Weights of a small GPT-style language model, trained from scratch on English Wikipedia.
Training: a variant of Muon for these matrices, 156M tokens, 4767 steps.
Each number is 500 + 25 x the weight over the matrix's rms, rounded and kept within 0 to 999. Layers, rows and columns count from 0. Numbers have three digits each.

# layer 7 MLP gate, 320x128, rms 0.165, rows 273-300, columns 0-31
505509456495482525508511514461504524497517538493466506482503497497512480523513517512499517532498
519474512502497538501491470502496507424491478504481509499523499495517505509492511490503516510511
535534475491539528507466535512534501521532466467578493474502537516504480509470540516456492473489
514487530486485495477491524561538508508524507500507529530460486508496485543482479506503469485511
457492488470494503472563488513549514487498451520449509496509459532467471470539536482474498545543
471491509512490474505470483469504531478527467514502496459491463478465495458534497500565496507534
482522503545536528505515488479525536508505514502513500500498523481489487508547462487498529530528
534496483471515495481457525505508503479470483520472490526528487487534474498500507503496501539534
530527513508464501525510462488510510476528471520453496491490490489506487486466471508481514460472
515573484510487541494522472487452522518520480533495512482530483577500492518527501441451529453534
487494507568523520507522542485477510484524471477484528473521488497500528450500477479460510515520
520518508491495490498488526522557505468546517474510461518522482520488476462511488488507475462528
520571476504503457488482479504528514495495495525498485490506485515505503482458523534498532506477
474461523534464507475559490491480543500476472506520493503519504513527461539487530523499450486554
546419508507487490495543477450500502501483479512480462520463461510480501536490518464456482504505
546483480497492545478505562479485514518513506490475456494506543508504519518488475455555453487510
498491483462513500531521509539472552518517492581524501519549472456523525536507511483483484453499
508477493514504503480553531511466470502471534500439511501527536499471508451503491510478543512491
504507517504528495486515513494471473489465534519493525523539500501453484540530488463479509517530
488481522514517462520461483480474515520469519520483530499508478490514485477503478511530526479495
506547478534452521487444507474541455535508464527504478562490508473504501512509516519528539530508
503463487537519510493516435466513524513467551528534487505524503539511491482519513504481483427459
476493548521518471501499515500516482529496509491500483484513474507493506494512498501498467465482
517482501504464511518545510505523495500523494551481474550470475501497483478539517505509544460509
495434484537485473476500484498510526488460529502465487510502523547521535500469516526516523493490
431517514523466488540524518474475488489520494507491479488444511489481506518503493498502513537436
470530534538512496505491523482514487517501510454480545545509519473488507524527516519500506477508
480517470534500449447471460497484470523527513457497471498538494500486460493501478513513516499518
# layer 7 MLP up, 320x128, rms 0.156, rows 273-300, columns 0-31
471478515494496498504442541528496494512503506475535494508526501554519559484450477493541551484437
491479513460493496516501502549507504484507492547504495464510467515496508542532516501511499468510
455481438519489500515528521520500515494494487476484469529470505471478495525481533517556521502504
496500486493567500435550497495533509516498492482517505500479493463532485507505520495504477517489
494468501522484478528513503501480484509452500527510478473453538527496465485461506480491559522512
469482514505507469496449515497500470543453478506493530496510466478493486469484535484508511510481
506482502505483492507565515537491500494532550470532502479512517474485516517502547482500483537541
506491518454499521535519490505499554468521445525512506493509506512530546527526539539515503492496
497521479463518504488479500532483529468483487554481452547516519519519533488510497487507480486516
470496478470455536434488505444459444530503483496465486498450489510544526530523484510501510500505
516469523534532439463528482482531490466561485501510510494525529502543480447516450493511463525475
521507464448512455504497472455520472472500491458499495504504456496511485539461531545479516520467
498466482507524478528476532515508485483508500525496503539491496524492502478520481492533481480495
471530508483481489525482503499535483542518547490492480475476471463486480518513451555509519458529
499487494521493515490473518521492497472473477552462504508482541541497540536550502514474479451496
518513524512527494511510518534522563466483511469482453524502531478495479473502499507525519505523
511489497533503520500485510526511521491461507514484466499465521512474477510500523472508495494517
437475506473480480490509511488498467483498526521510472523512516496434513522499471513510498469512
497526556528498498519483504506494514508504509490532466483489492493516503520483509502488515501519
461519514524523484491504508500491499532517475480520504491508527494444517496528477545505483466500
513543512489479493461484533477512493534516481492471477477545506527552528499523459504512524502532
501496482508515507538548506504472504510495485494517552498470490517545485519500521510520531511509
517512492478508508522518497516466491493492488543504525491517517505480506500503494488526515483479
501524506493520494489504533526508495495505532477482533511525515491510496474489498523505477538552
503473507463486528485476528485528491511497517446474484512473493494490513556497515486485473490473
475533508487499529506532488489506523517488491503452478493479476535518479502498518511516474493545
495514489506445514489486486462520537527558499506504485567470498544510513526533483500483469475447
503504528489479535538529535438545480523489454556522533548509503546457480519476480503512490532502
# layer 7 MLP down (transposed), 320x128, rms 0.0941, rows 273-299, columns 0-31
482495503525499533544535517481509532474507515513468518506524509459501459527492472517513471500490
488481518495506496567474477475477451569506576495485483526497519547536497507520497492442507486538
494510499471533512515505483499492511478500479493523498520503503523487525508470478533501525566432
507503485423510514460530535431471462489509513462463476467501511485578501501488461507454519488529
474524530527531501491441522480514459532473485497504524499459530482510487543491460515499486487499
475497503494490554492520511522526509510480454520542481518522495534503548454492518496490531525500
566528474503489473488499467494468507516483500549485535503505534507489492447489485491515524486506
511474546489467451463452531510528487491462474516464483497496499552474474499529500502519503473494
561485496520467456471508481490481498541470475501459498482528462505478538453512462495528481501496
473475508509528544464463473492521478497516530506546536513510536493576461528500474498511489489483
536523514464493473519508530493491538492473487511485513518502530518461482534471522503479527497487
499500452523500514517486474454536481468496472502480554557475468471497485494479486504520508523538
537504491484482470493500504502506481494448481546485497500504493525494513473450517543482527490516
525493454454511497534468492554507532522525528476494550473539514452505460512560490532497551501511
498451479479534507520519510507493515531502497484471476503505487448479494448483563515511484484530
507491479477537508504506524487491475496432518508507532470485511461476543525515510475473495485511
489529498515521508464492501487500439495482518488529485498539486470515484555551487497498500465480
502517501506492489485487567551507500455547526520512422467503483522500428501515510502460537482496
493485448521495498485524440462481524500499526510489503534486507500489495505515501486522483490542
486547468465479497496558494486469492483448501498483497536485470507517471512451510487490479552460
526556477518504475483471530519487458515535467557483505503540493515483448538479544484510491484525
523439479486494504476530516473517516514508491531526485498455475501511438530492504457480500544519
531502493525494506517512471523501445540537498505484507516494493504558523461525495500535468499505
511530498464480530499493511512534516528521518477487476512513496489487506484473479463472494467474
525487470555479493567492522508486480482542488482495498509478497502508505518472460514514426547530
497514486545488431553522496490506506473502518542483488466505536516482497542506466495496513549503
554533479550451487465515524492495474474484520489486548510459488505480525455432526488499495499510